{
  "num_key_value_heads": 3,
  "intermediate_size": 768,
  "norm": "rmsnorm",
  "norm_place": "pre",
  "norm_eps": 1e-05,
  "rope_fraction": 0.25,
  "bias": "none",
  "tie_word_embeddings": false,
  "init": "normal",
  "optimizer": "muon_variant",
  "beta1": 0.9,
  "lr_head": 0.0078,
  "doc_mask": false
}
Each number is 128 + 32 x the weight over its row's rms, rounded and kept within 0 to 255. Layers, rows and columns count from 0. Numbers have three digits each. The size before them is the row's rms in percent of the matrix's.

# up: layer 2 MLP up, 768x256, rms 0.0843, rows 201-300, columns 64-127
# down: layer 2 MLP down (transposed), 768x256, rms 0.0798, rows 201-300, columns 64-127
up201 104:116101140094087176109102177063073139147105169180136095145145111156093158144167164139119106127123077116182089146069119105104094153054131071145175118159126119123152117131156168189124124161154129
down201 094:165177117110143142150046145174124142131148155128158134131100126123175159127163098113080229142147144185106163126166153034109120050148146148143144085120126100058134153132125129102085166152077141
up202 100:063073112101169157109140129096140098199108115109076137156131146131106105149177118114135169129148141093145126049176157140085113107167125143146105174102152126173098181115144103091167064140172130
down202 102:102136118135152125128162105118103124182167085166157115091172063119180101095126174131167106123150089215104144145106230088148122049132087092139210153170113146130104151148074162126130120176130175
up203 098:140130049078115082167063121135156084089169170157130127142205155094181139114097165106103140124085100141111133128109068145091126138180117093110060079110122145160106164148088061113185137156116166
down203 097:107090124142108144130104178174154151135133088138161103099081077104071115119142099174149126156148165150073175112103086153167149172106113121099142155152164100125209086110127117102158131130139075
up204 099:194111158097152081062081161152141114162081076086147187137151118142121136125160140161157089170078107135155093069121133167126157128085123159138065134111086146113092139094185181096145086114171082
down204 098:162129137133140185186157124144178117172133086133134156083152168099139175174157127078192141170132124175159095219149120102173158089138149109110107142115179161112177176101212162178115113080141056
up205 105:132150134177078107129137058087103135126124081163143081043143134125133128148104079105117114126127121111155090164140104149198174137092155153201140155168110153111158114152096098163153136157126180
down205 101:141064155095182186141087133144136156165100112095059146174104147141130119072154163119094164184162097112104178096139148100167158127128130045110127053117133117112091147136083142141161130103075148
up206 107:121169184125076220111177164149137170168102119135101120116115101127160137189094085118161144149166115152111159107092125175130063119125146094083117192145133119098143178141118132136103137164099134
down206 102:145083133185117162172106148118142087137150148109159159218179095105114114143095119156149183166180130128100089136060090157103152106152175118193131054133125064106145106165154127116112086132081153
up207 090:108145114177102111102155135105162189142072106166135113091092189083134123123045117149095126130162133104101109088101161113156116150150093166124154154155212148138141079163077158153133145099064083
down207 098:129127157133125121182112082131168213166130158188152139159172110107141094134146131109149135125074151133133141094124136119183132132129153137181133183123129113170126161095071168142077161105114106
up208 094:175167076106148129126148106109168104106100088112145112139122146186087113117146142116064114092122114123105128170124157076095147222130087105149109178159080184143142103133121168201101090111150119
down208 103:091064173154202113081182135181081154144158094126125124125143160156132104139068142200142092084114091098069129101096089088100132110108121113157164077130210128174132193149137117143172135143197127
up209 089:096123111168164078162114132130126167083154149154142167213133142136143110144120156161148066126096148130095156093143088153137109067104125175098139114137117194139169153124143108112147112118133074
down209 097:149177148128150108135157103136103178153149124129091111139093194106122112149198129130117162078137183153151092168087139064087132125133073139142142127152145162156119116087142151170157132133171161
up210 096:117129158163159115132069182092121144162091135154097100126114131119124171154134080091181120137134106093182127192154156111108128134143176125123115102141128182108090111206123066191177108067129184
down210 097:094126128144103089135155153165133098073155063156109156101143128133133154112117171150103162096128145110106130141145102083097112102132113089105162160119176145126181048159115089110154167138135026
up211 094:136081114139152091116127131202126099114121102162070102094180175134069081134123114127138119107123091092169070153007139153118140130206121114097113151153183141166106108165117119113137114234170127
down211 104:154150137140146059119181133107105121115174132140125155129121118062160140138126110142114084142145172095073167174153139155115172066115160108123111148124120180132151114139158132158126126095112158
up212 100:180088149205136109136136098156111146161118127071162152148127106139081113140080166137128086121075126157152181156094118134108083116096143149142099152138151136111151166146077109063145109186173177
down212 104:138164106058167163152128147137124134102089097106113085133135055120103136126106100114159097114106143124135101102151113149058121155141116164173138097145100087166143145164140100117104104152101078
up213 095:103118124080140107132093127115122114181107139113114066121071132181089094089124184119182128159124148176144082118097144176113110148077123122170126097156114111082131121124132127164157145144138170
down213 102:109156193128077111176195135131088172107146162116110102135143164114146133075090132098115187156123134133114152107125105095105138149125132135205181089180077081155101154136162152151110126067063109
up214 096:175110149144127103091174130097152152177185147188130139148138154124132173069094102230114112163129145113110135131093156133146140194174143122094135114107137143242064123127107133111100061142119188
down214 102:157159104125059171122103149098107104146139115156095094102167140101106174059149042180119114098051092159127089104139113063148118122097127087171175095108121137071147130182172146115148156140142110
up215 100:124118078161089119162123175125106128153108173128114080157120192147185159125137127107105111122156102086126142131149151116155093152083128108094137159153174152149101171127190160143139129096120129
down215 101:115143154161138091135170091157084162130123179126106112117201119105166087112078132123133174144031155174159080079137098121096088157134116152130095162113100090127150086151165115078125170077139119
up216 095:112115082156118178125200102105107066150112117097078099157156113148113116188168130143079035176139111104172123179148133093105143087125108104150082160114115092154185203098142118111149119126151150
down216 096:172161146176128140138107107141164123157135137150062076133111084156150119137085138090150214093116134189096105088134107092124138111161130167185093190128083191130072113176094072139161152116169124
up217 102:102059115141133111168124118110139101130153126122200156097130123181144045113110109088106101147122160149126152058158113142076168101119132090150108117107126143145126176103174033118156101083103144
down217 094:119196187155144106065111100209131063180049084193071086094067095123179143089077118092098121091111123089145127164134106113159148155170151145088124075157097117140089138136112170106149062126135081
up218 102:083037146189149093100150107177135125146110109132106175116122107168134145091205111090127092135062145159112172121117120116082103201129102165099112151085094111127130117168097100109133148134154151
down218 092:096164105109145115169135097128106148163154127126123124090124177124119162111184154129177160125145123120170122136120154180103197138195090116143126139203098101127152162155106108107165180127117131
up219 099:159133119129145074131077137139097110162122092135100140138135137149114100143175148120103138129106126101109114154076189204047066141138145104116099108160121115180122102105176070155114099140151138
down219 098:144153102135115139113126081140090064035064112172069206159116090123116124099167139134100138138165091144119207122124104133125169131147148128120121134086166107104177180097144140054195142118080127
up220 098:123116082122096142174126085135139075183143152104194130065128162139148138217129123158099146108093096110136084069128191162152086132117131160129157159115185134081142103074181132109129138109169168
down220 105:095180120142164107107112207130124166161018100109137132098153146109144060093121131052127131155176155146169079171128135127081101125176188125126087141094131103123126143065121133151096113196164141
up221 093:106119200170139101112081132148118125091070134166136137116108137130131169196111105148114142130133119122114117117138094128140147139129107133168142142198158137176097127133075170101199110177132207
down221 102:124110134133088135127100144102121151123125124118120162089093101150154138065148112110146152173149085113079137127126167082111121121123094104139160189053119101103152145082128125085147127123174111
up222 107:123099124150184104143119147090093127113182119138132107159037116133127146188197080164161135073105122143111155132161119171121062138157136122070148161126154181170093162170119142145117097151134160
down222 101:153247157113103080098130075111138121152138123165179194118183077139101148100169142104084105115061095092137070122172098092158151158134090168099136148123157115092157178143101124139110130143118113
up223 096:113112122128135155131160169135136094220151155103120168092161148113128067137142135158152165046147116161124119149196067148141113127119177109085183150141177136069133121134180130081104091122203183
down223 097:127124179061089087158106116073134148063129156116185151173110132112134144130199118150093151155113141190145116146083113099144141075149107075158100091159155143169117142093168212125133152170094154
up224 090:090111195088167092131119134168148128089125131133200154148059166114087125149119091125157165198128130154161152182068139116093153125113114133083149166097129066113158168115129107146144139128134126
down224 097:069092063157081146150124127101120150170128127140124116139206133107079082127153152151125090135103163154182139128189116073213136139124173125124158141128180158158079050119121090132149102120148162
up225 108:124145155057131061173180089093106112124155197133091106136092129064090167138106144136186130205161182147130085074134084090149127123192147107115055163146148123161101077140145126142145113167119138
down225 106:076116151090152127073097182084099119144095141048150183149136155154144107151091102108124127139106096144078095145103166179137171167145187101151107101155126093095117193140123142129075115192111147
up226 093:156130152096096090117122108105109097095145141133210131167114170112103136133146198134100095129167153129114077115106194120118120092174119128089118157125125160150119155124122126133174180069168123
down226 102:138124098099097143144149116174161062067156136099154147100122107093129143132112119136106128090116105154116111143134093122160147107193103136129080141147145100183152110108096151126117098074143108
up227 102:151086131130091174096117133131158085110122142130091096111075152165162138124110171126123085175065119106131191130156173140122159106150100084159109177101134162100161183111156099112138096116124094
down227 097:114105133101139139171151165158141184141143085137137173102128081093145120114203099047108140097094126145119082115106095160160121125114197109102122138129073145044104130130099156107115204150122143
up228 095:142108170155120172153151165140163117121117121107104137121152139084117111155135087166182069146106109086135149158121151156143130057127092108100119133114147162118117177074122109085130112167157202
down228 089:101117137110070079149173171137087104054189067105131203146110179092123110082116153096091147104149112110142162163203135071162114155077115089086155093117171111078157145147111161117120115114104094
up229 102:154118211129126114134101122129099152150113181121116179164082099128141130184066092151143093087171105108181100120103087135058142136166157089157056094166131110128168179129113164173149158082087096
down229 104:110113110137087137094127112148151167060191104076107080096185161142146087141135127128172186144144093126161140109081170104171112140072073143111176201156100126145126088093138094111081167145078127
up230 085:118100136131117143155117158198190173088127079150211151186133054106074112164160160123103188132106140124155151113129107156113121151131151179144104138157156148095118173152134059107149138112139122
down230 095:182129133092082119105108093095105103151128097134060148078136156119144138142033078169153089123148117110118150165189163142108135185167152131146155163114081137228095137123142145135127158099078147
up231 099:070174126100129102091105157144187110142156182100129158159089094118093120099081121086062077125113149145116114118118156080108133170070162110167116132076188151148116114075102160167138064090105203
down231 102:173105153107151198113150103124090162178162081105121124138125155142098182094116146143124199156118133078083169149124138155095124136138110097129184080190149078101116120126130132110144141110132108
up232 094:136174114134177109171081143091192163089105109132125088189164124142189107142058174103160164119155097142131133092176107105121142182088121118169130140091174109102130054100116217130123149131133173
down232 104:106088147102130122158116154153118126144116144127163101082159146109138126069100117172206143111115135137149132181151128097097166104127144106136192145131064209169117061170110154123118118086122169
up233 100:048144143113135137061146057181121125136131156194140113084124065150129145187067161140119135167129107101089104051117146175122139125117105134181146152103136152170140132146150171149138123136148172
down233 097:170182153156145157138105140020209123198085133136187156177123145187171121164118160101158113124106136116096068190117127086146165106094140093058125106146182096102116127112149104150098096116146147
up234 102:079089130231131105113126169105173142110139107140083191152127106131116143109166152111208117100089153062116045102147156163147167135175128148062138168125100101157143108094161149153171158132130161
down234 102:139156061107146008180132059121124133082123113146147106151142166106116146148142143109184146167140078066161196156179113138106114102105102127146117108161208076155166137135142109131132125029109087
up235 098:072113162109081119127098160124148156175111135168196100161159111139155094089130102131135114185093084123157136123134096147070137124178092098143112108109134109137070134127153153097108076130077124
down235 092:096160081169062132111136127144143164098172181089101123107112129117168163104103149124137131099170073119101158121076136085170185137077091121153098069132131144113153143083073127054138162102096123
up236 095:076152134189101158152127103084179140098120135141123105139132166141154152098126116139142131135112133108180102108194161113149125152075142141131166136097095205121118087152090074119131206130112154
down236 108:057137119165165167160153136142146049135129138070122086111137157134106150100105137123165152103158156158135106153121066079211105075166126096165148176125087126159210119145148106172138146059152096
up237 101:135174183107114141081207139125128122145065183147113106150072158115109167078083131141122102129158116155095136150193120108122112192092192087130124113095137130138132160085125142159163049082145122
down237 099:086099126135091124107114153145143112119119087079127121125141145101106064095159132107114105129177151147138104128096097158162122127159091123123166103182095094119100142151150063087145109148098180
up238 105:178144106142091143140102195147092174124064058154115094100159126190110139116136109083140117086120129129088108129118139114121136152061071091127176120156165178179090132066116172113111086121134170
down238 105:097086105154134150102138113133145134197109100130105141132146120144134093144121079122142137119157150137077118147069139146147091115129088144132092144097131065161141074150203105151121088124176134
up239 106:085112087119114151081161167097079113172162157131084137122082149104079166088108173153088097121152157097136067101112088170147092109168107139105149118124142175123088104131049083108130111087154078
down239 099:052187155153090174083094096157116088121104113147140127149096122085121095156131047166143126146218130135126127064108111100193129138123077124118163057133103081102132121105173121088139196129126190
up240 094:068114089114162123121168086132160144135074127112113123152161164112113136163109155152111126114123120083188123107082130109126151091130090127194145152078106131142105123195179100161092182177111172
down240 098:162168139098155158205149148233109117128182166117166118190114140087155135169127166124128141133143116145136158130077113059183206162101095145076161068145112092127152134162055175115114134052107117
up241 103:155121057108138144125075133151134186172160174190103109113160138159136137186159142166159106139162112187061110116100111139141172114130171161160119136132189093114160124120133162163108062192141163
down241 103:088110109100137171105168181119187107140126095172131112075112143083097079135151107114118177071150084051137151173176098163176071088086117166152067115178167164161129165074161123069109131095146142
up242 087:176130105108149207122090107112144123132101132112165087154089201145068134159075161146131096132109161129105073135103126128095106135121138066115135105103105102127164117105167098125087108111102108
down242 094:113118124090093098167149135149105118154155119137150162110121121175169117102160169090132167111125119185114160186166205035139136112135174130149108177102104135088152126139149101193131179116193065
up243 100:131150151077089112152080065103127183122124186164124124111143181113136098109115101128158164132158118139123128106118147084185117098102140142176108161147141141148112141103131107164121139189207154
down243 095:062194131128165056128156124119128088147187119143156106133084079120092160090106157209123113080106185100193125113073126140100126076144153084119098121155157116155149153090132199175177135098099144
up244 099:135114221161136177090104144116046114170124149121124064112091133119077137136144104182189163126062188193136149183115090123180128139213046148109119129138112168083090126122093108115110122170121157
down244 097:142118107138102119198138111092092123127168149082159181133117138101154151129110148133153106153084151141167127111168140154177093104142109084021136191115184128083165118120124118116108137158144067
up245 089:115113161112106068139119096104111091161116123104106111148162150103112188146171163126095150053076155068092072100121120097205151210158073133108191159122123116144075133124117120152137167137109139
down245 090:167084119156152155140133101110163181150140135110137153126153139146160142079086130160093077089210095157097218081094163092075138157102152145138157078155161154123188115098130113102102140092120105
up246 102:067175124079129139112042087153035160122148148141158124170113089140076087162186204074142087107103128198124193077181050115126091129120142124114072181147134158099145154107117091128186121178131131
down246 105:165106097156147107127103083139157110139118160098147190139138109103154158107113136124098128142153078129197111091111166163210143097123142133144097109125118109181141140104154086112128117137130147
up247 098:095090168076189128087128116133083117103167109145114068150087111193125076117103099111149140189060080095132133122096171159112118143104118152150119119136147179117157106142133146125105130178095157
down247 098:126120064139103099104142089125030136084120165088168148081165132154131180132109184152110148097138139157164138196140092154087108061089135123080123173152121098138103131077150064161076104156121103
up248 105:114119098109141103066060122115088105114120107169152112121145134146147169158104155153144130177139128141047157124090057085135154087154058118176047148157089171122147126083153143101168107124118134
down248 093:077123113114107128104114116126112122167176087114126155125091131088134134118182117135126077129083147133133103115124171112105049109108132102112091129110205170089084155123155105118179150166178140
up249 102:120082112136093160141097165096158150122095076102129090188143125126072118099142096130133133134123135057215144106153154088142124129144156160151110150172154174151122125172111136083118168117140130
down249 081:131113072127165067131095122165076099121159173105203125097171169119182136099129138117112066128124067094097117075069154116142155109102104106114147126094105142149109153072208176113176120074121095
up250 099:169058100145182113127118125114112081123119112146140103132110139119145120166205165072128043108119142077185153148111169164119096139101087190144121156156156085163134104111118161106205144157184167
down250 095:122143107173134101175104126100106153151138148121067127101145138044184176091108119148076218125128148118116091099131105124137134072094176155101127097160093110085196117102079118077099113152089135
up251 112:122175096126171179167141125132126130107139184140119132088103135115152092170086123115155100171071090123134161138126088106076163170073231087152072158108186155046173216144106119166185141105127177
down251 094:088079111171179161107145167129114081057096139165086151143081172142105149109146086130128105140161139096106202098145163132144168166106128120134155138093159078129114096197115140171156066162167151
up252 100:109122162119131127084096087104109209102158162116132075108131155086086044122102084084110131100099136067171106122073126152153119130102147140101122142126092107104152152108188124144153162122132152
down252 100:138121201166129104112081133160130094120146138146174129154088078081109168116147111154146095125150145143097043113102119127086143068123079134123135109127090131076113148151082094166156111163123132
up253 104:098091114093143197101154111131117146103126123196174136051163139163132126067054146146141111125054194101063153124087120120088117137145113142102169114088144154113138146107082138094150159159199106
down253 105:107108132185146157073082183118155132148141188151172183106146127146173126099160116163178091096123115106107126167135172138154045104091153141138097138161105163086101100133134162146071147110169176
up254 091:074121090133201129132128192151121147130155198063135136167167101150088145103165118096124073134105106119096089181162191115191072178127090108095091088123140179088163130134149157111127115143121173
down254 094:158114155146066131139134076141114109144092082123138120168115132113151138166141157151135143099106110122120152138081082105157151035076131056143124159156121113157087113140122116140047133136135113
up255 105:089173158094157097126131139150157168134131144133123088170099119202145184109106127110169162124022090172137163121130067114169181124087177111119131111083145089139054062124122183104122132114138145
down255 104:143113135142085165168132131199191121110118121193062118124160150142090106133101138139148124072064160069081164097112110151117111178120131190154115186139121135107101144123153148131171116167099100
up256 099:115112172135140102135109076154156136107043180086112081143150061111145188119116092154143090159147123143098129107176087090126099168075133134146083137140120117110115077165113057140104144132118123
down256 107:090089116120110101137039148104144132134180155146129117121078122163118103094168134144090140136135147068158123170137100121124108137151088138107100079097106182140172077117151143131107180148179111
up257 107:123157144100112127101149183195179160135110077131142140147146108084166085152158132160132126099134187121144141164127113100159190119099164131039148128130100133133089083183138169159129177154131131
down257 109:170095092141105134082133112111154140204129153221130126092152182128179079127093100113094156125134093056212100172053130118162080121100164143139126101134096127139080167180089157150097102142121185
up258 095:134074151094130152104142160086081123131115047168114113160150119132173125143132147138141136135140122122063106096135129199126140092164211142106087115165133079197153133124138111152097097153103089
down258 094:118134095157134127142109155129137177137161148120086188099066124055103116101124066112119152139149173123145181141132084129151113084087146172089069142097191141097163152101070106094116149185103121
up259 095:157116081114154154138095130145138140134145217163166095104205169114127140093073168203099147128167067076122114128144206092114162209126133225155110133100141118129150127146148131167084155146108110
down259 092:122156126145106181185109164128079163112144121056103091159079098157059107131137151048125156160107138150130078144120031080133135145100106106155085089155166188152049098089075054108153113119146131
up260 096:115130178083134139140101085075124116104112116156121086099108124181107153171098086090121105148136161086190121147189125141090122160060179098094157137133110095201076102149077097164088102162125126
down260 097:161057137197041133129154082113146177076142167151101165180157135082101101144168128120138116169163114170100162144166094139139122087116115120145102120159121130107118138149223180188115150114103154
up261 101:141177094130190161198108082157147135101186156143117192070117150120090157137096100119147141136158150144154185122138136129072055077144120110195079152126123089130124106116113173171207162155129153
down261 102:119095199185111108077163130146104147121148118116145188174116109074169077096141132158149084100174085132099149126087122136088149135126092101171111134118163158168200139118087127094101145089175221
up262 105:166111184174091181144117130207142151136132111142118120098152145151125117123091149135124116163166135119132121152149146207081072139109108114185132128132150091138131227119100118122102157180122099
down262 101:111111091105122120143139101135118128138148102083098122141121095093179160068144087136157191126189076170190105053134110110145139171074132156128100117170081109141129044118179171164123117108136121
up263 104:105130146130137158139106131113119148174157108207143124144103129094131144093131144130130117169133177177151155106182121055083143068104105159106101087119090106066093058143110136104096163091166135
down263 090:121167145147122139126181098096093113108132144148086067115137126120140165163092124100135125168122131132168161171148085125104147125140068091107143083079169121152073210103154198126102139130148139
up264 104:136182115076127187120111134177207158177137150118110137177141120232088122046109153158097107158160135115134116113098133156083172096166159120075154043127140117098124154128123191170145105113113169
down264 095:159140112157076124035151052139042145085185105079151130150069126131112150110140126128152126119073169090134184212131137117140105102160068142104122148143169155168129084118108132151126169108127112
up265 102:107175172099112124162136134123133075092111130141116098115129160171111143158130158152131077113124176122145088135156085136162107139088185122168139152145135144162149117163174081110097072050147128
down265 100:130118051146106150133054129110111118127055149137122144152131145118195144101130119137062174132164108140081124088159126079192111146165098177159139132126130108152111144163161112106125125211110114
up266 098:106089183150083177105085159129117097076118146120132148098145149095141128184253091084128110110138136116092114178114116078138107178137154073132133160126160173125113099136085094126162116172164149
down266 102:127136143118129081184157132153158110101194072165146160192178171104094151138096107122135154127162119190130139046139102117174160039103064109126122111087124104150128113106144161139085163081141111
up267 102:069170099140099139139153126098145136141121102145142082097125132078094147150162122196089092121079152106099117115085138169098093141117133122136064085152154132166094106116032116159165126124105101
down267 099:169136074094090145120118082152167136154142102146107150102141113084122137143142072115149104090092088089128136160136113138116157172109162181071084074120109112145141137189086176106183145108114118
up268 096:123141146128075166161143146113134155132156148101123177244144105173119117138174174130149124134172152191171185148099079116108087101120114158105090130096102154135152086097105189124082167113143135
down268 097:167148156169124122127090114083157111162111111120156092093104152100134071123143149082207165129152241140085122177023123131139105160150115136126058128173138124115106132161173079155143118099123088
up269 101:105081147186140098092070135122137095098146067120162124096129097127079133134175162145120146070177171098110120140123133147089152235146128106150120105172096134156107138138130128117127177182140102
down269 107:125103067094113132148172130094112129140138156141140112161088157099107177097110114078087117144113126181140092182129155147165141093114162064116095121143161116084157178128106101083111155113165140
up270 094:091093138098081121124169103159141152117124128089137165100084157121153128123176148179111145157115139094124129106182145113067075140134167124170108106147132104090154110119078095150152191105164168
down270 096:161156199119091140079189125093135086161135082066078169131120083062119178155136086101072141150175144150162124175094155096121139140093102113084146117101112111169160138137141146083109172140173085
up271 101:099114146053178110121113114063160107083107074146147146168136121136118152173137118069160152153078181139073117158116109129097108130134144116112101102184120146180113057133103160148178122148106144
down271 096:173149050141114194093148138106116112219122093154094061072067099091137108144147120141168115092139136114183076158155149113174135200122125185145134202171140108106114133092131121109150125093141106
up272 093:147096113130154094145058125121123134061080130073141151117131151159164132144154188099156120137152157133092162204094125114158103092117126119099177100102111119161113140143177141169163095142101178
down272 084:055159136184066125156213108049141105208135128096129076162124224101123116143107071150148170140134119139117106120130121144165124225117146086126081155162110121109082107128093116144148129137121090
up273 098:098109204126184109154111149109121170080136094155104137153135088097102123090142096146063116126128182080136106141123158163108152139090197127173191206147123214112148145085169167079161185143151121
down273 100:171169135131103107145094149158132125168145127160149116169085133182175121074062138108137123196158135119074141099085110112122113115091114115157085110127134133140178160176140086166110078108155132
up274 092:127134135154147147172135156137088147070138135057138105140108107144054107140156130171142144159100145148127123200198141063104125170122151115125135108100176118125129121142149135197134130143140147
down274 091:166118134078096163121113084128169104161133142125154155125174103100180151092163133126123104091147083081181157154118160147106180125144144097179103119092070098172115109098122123172130122109134109
up275 099:137096126115107182173100127104130182149120170102108130082145129128133079144167100139162153104115121146133106214102064142160133116101147102140132080126149117142116148180146167116125100169170111
down275 102:121123176140091140156181120130094101153128115119168135161160097113199098139127119095129149121181151164168121112178134137123098087106117140076126111163121161100152131109133154129134182105101144
up276 101:197138175138099092153152170149158149137120128127132104139078152114185074134128182117150190104151170084151125142171095137140118140160156126141123138073091126102101135102156143120143105140102156
down276 109:138102081121163130088117106164105133081190146191166101142191084118153137118132100117147159080159113127154177133174150125130123149120129174161130095134169088152131119145087133134191098093116090
up277 094:142097150124083107204120146147137152095099109193169130151129176145137129112137188104181152150105169080122167091127104166085089094181167115080060148139109100125146121072132121119158097131143090
down277 104:108070195168098080158166156137107095164159150110183139090128102135178169106050091128117134187074178159130128139187093143120106133087122121110157083090098131157178172061062126114108191158066154
up278 113:109123091097122151114179079091168136144117145212158092141128116156146116165123130144108176133145121121107087136100108126037156142078151051104105062122135163171117060113071157170116191077189135
down278 122:150147132114122168078165156035149145073131136148164116129125082179122118145108080153118087071122127174195087112140092142108099136043077167099112099132127185177136110145092078133137178082103101
up279 092:102128149083112120100088157146129146145128194150136133114116176095112135123181133104082113099098060156120070142108186122117137145136117107127109106155183136072146143117094144141130103122143107
down279 107:186144156167138105159137127151139153145076152173153191120091109110123148062122143085180111095134113119156221154135120155138137103114103105162129117114124112134163152091062165072098087132130128
up280 104:138125129172126102138121097115113143097078129140112107122109108153150155189108151122106158118170087159128099092104091115134086125155099116078164122145091142142125171096079124155170089176130114
down280 097:130116114084118112127110057160071171177092124073087181180140047118104125104116118098103170131095119139080177140147142075140145148146129038148115152149143054104117115148200099167150163113167105
up281 099:032107123176110184061134145116133105075174148101127211115147073155152208155145101164140156135183115101160142141197163136121109113101138147118183145141109128178111089098132115134162178122096159
down281 104:165111126106123141120136086145093109053120141174166075151150143105116121117093105151088139140131145128099085116153124156138073094102181128099122118113120105112155130099142181139102149160130119
up282 096:121192145145105152151093148143092146166132108134121179148091119121093102067101126145140111130136097184136132099121142111081100158142098144129128095125144137124162135062150112121142113143047245
down282 108:140121093095119132159159116088169152099165131151127173129170202109151176104069111075095197105157169104243102123108128126142126121159157124112158170053122141139090154081156132122125169140096102
up283 098:139100131095171097127062170157130137121101109136025148150151130174119064127140113117134089118121099103097118111099120175091155132066093146114078120121154109133145087176120182083099119131102106
down283 094:173136140152118138185134078114090142111133086096115114151122145145122131050112120105101131095141159211136096166113127139110110087112172162136153081080079115077130115177136169163091182100134148
up284 103:050112100105097147096171133087064192147148164086049136137142152138122160121101107145115139126088129121103117034133129130136098144088182120071058051078130111107122087072127119087123154142118083
down284 106:140157104164104090098152071129074127157108165107164112131109105077141145167125161152082131164110117141130145100134088164182196129084107123185116062185088091170162146100133155126125185088138137
up285 099:181116075105186195180122113166132125125198116128107129171123157133149072106052136175100109045104129103098118082083108108180176186119092098102132063096092128133073103051159097116081115083111099
down285 100:132143218186133099138093119123122122124143108180116111063148078121158170122149109078125101175139149132143182152065111157123115169090157169148046158126118128158129132056147163096106083140161122
up286 104:151106171155183151118120150078082152146081148123099201118175130150127152114121133116114098091117140123143140129133124150145110110152127126170102085077173166123159056159127082149064128126116144
down286 101:127103166147150106152166126157131164115075184164133099118095141132168068114161083144099139130146119084131151165104129116118164095080138090116147086168145156091111112035077130162138084109187095
up287 102:146152152087139175112118117145100172171131132123152117204178146093159134111086146110146137142080108145099093122157134154159148187117162080122142202090111077199125076103136053144127134084141120
down287 092:062110115133138055175157146186142076113114121150129139141173092193189091134182139168141140067140143163135157096132132086139144132118142135175172141125061148099138131155132120165146124097093142
up288 094:077164164112139138105149147134109114102136113206114087165109191120115147082121125050153134180173097162120097088127149138126146074151123110119145107170089177093119133092116118150192122157127125
down288 106:082082127099149145131142145132121100168132104108152145101116181093122106110176151173169119179166132081166098144132109090123200182130154100104156100124091101132093183107154141086123108140110122
up289 105:132120158124125158133138167097064162104118149143145122132097118139121126116114128074159123156120165146109152108131090156098125095154138121148155167130146185087072091087161133104085147115049147
down289 102:144180108138117064156121112169153088099155111147173165136170164158104126104128181114081101116124133128094133098158158136136142206103165129119098113127127176069117143138132147209119192142103093
up290 106:120131089122119213189111167128111114171154187143130096117100143145108104104135177127213107123095129180180143094102143158119101143150087171142156151157147197143045167108141127150085096112073147
down290 102:144115051121177152114105124143112109080123120161050159141086035120128129125180111119173120190156152128180074105081157182092122157153137171140132087121146086069135164150119139138100175120157123
up291 101:108095100161108156162096122123113162122152083148129172139097152104134150081106153119108147124105207128122123155185169136095141154156185142116153133155055150072118159077130148150152093095115159
down291 109:119108119103173155036089067151104138183126125124100120145087130134125047174155161164084179093086090150141149135075119165154152096114114184196090098183115171093111117116090178097182133151127119
up292 104:069052131128159139132100149135113143111149159196101155138149146149106108101122075143083107220116129126106123106139168077148133095128109170159153156123116136144182137182092142153118139139126097
down292 099:138131120172152102147104173091148148161127139145108113100142088145119135126094134103098122159064124120180118155119098109137142113167180136153134107083143161155109136103135150165120167150126105
up293 096:122147136142118083110098104121115168072148141170145136059086164142096104082142070166160090115085215112133127127084132120208080149153093140164114177110127075149121122163109099128078130120136124
down293 099:132110130156132195123152175109103159094117100054114148134115159122122136137120144104140111129174121156057112121138169069159166102139134159174160127129106134145182133118200156124163115091101164
up294 101:110159137168124176181153095068150056127132172121130076191093161113062061152141175139136083143111115150095132025089137112109140111143160119136166141096063107158142091106107151131151140131164163
down294 088:203137162168118172105141119102159150129151192125144206117113165154181142161148116146102150076147138125161113186144137142129143139208110095093138114120166124089088136139160116134126209136140161
up295 094:124109162102114125105117200103143134112154154166114074158087161161148119189102155126164091187133178147125140112112147158094108141115118104143188147100131170186121107129147077117116130157105103
down295 102:147115078158126074165143128144168103149122143103096140172200105137099141097164141124081075136112111124132122154131114097122130127161122161095157155103108119132133133044145153105160093124177119
up296 099:143089163156125128148125154156133156113183101122098084116139114070136164137160137161165122203143127052108065059121111107137039099134109117078133168073112065153138104103141094127132097168033160
down296 100:141126089156107145095145123155126125117129118097128155060168109164182111094116120158076102106116174058106119120108117123196159196115141135100152118198138106124138184136208079171157134117190082
up297 093:126138084128143152136082147140125122123129130097088211101147114144079135122133130112126128193078172121089182090123123084136137159096186146098163107142103106127171109147095151203129075126080113
down297 091:125239167123155122107141143056123152160110170161097087126055137136127097148109168102155136090071108115175064172126132145075122087146156162112080159105174128106086134144123114108165170174119084
up298 098:166127109133125155109140103170097159164116080167108086169165131098135138147141162117113100079141061120111062124099114130114158181153123121084110116131115241172057133097144161094123104160118091
down298 107:135133174215159143138131138188068113139148190110108150120150122118110093168102104189148117084084068080161168144136155105098098163114155117126176150172161101176122155123124112083103187096196187
up299 102:142169129126181114145108114066131134161092150120119168197099153110095160122145147139127140110125082069144121112096106100113134127056154152143190078089091123140121071221150137100132138110127144
down299 101:142122160147104109163134112138119071127107141093159103187043128140162088177114109127183121108085201089136127126147141136122173165096093110158087142141163117176070204092104146077125131145132192
up300 092:114177144100124123143120137103161146109108146098081121143103104208127124153099196113153164125169156122130093178140106117124128126122132113137090146094188096111124137067103125190133153103074158
down300 101:149166206205154100053129074133160130102113151109229120145145155139174105092173080170113129175127106123114153090085128131116125112069127163153157073139107119118123139077131174087126073168114159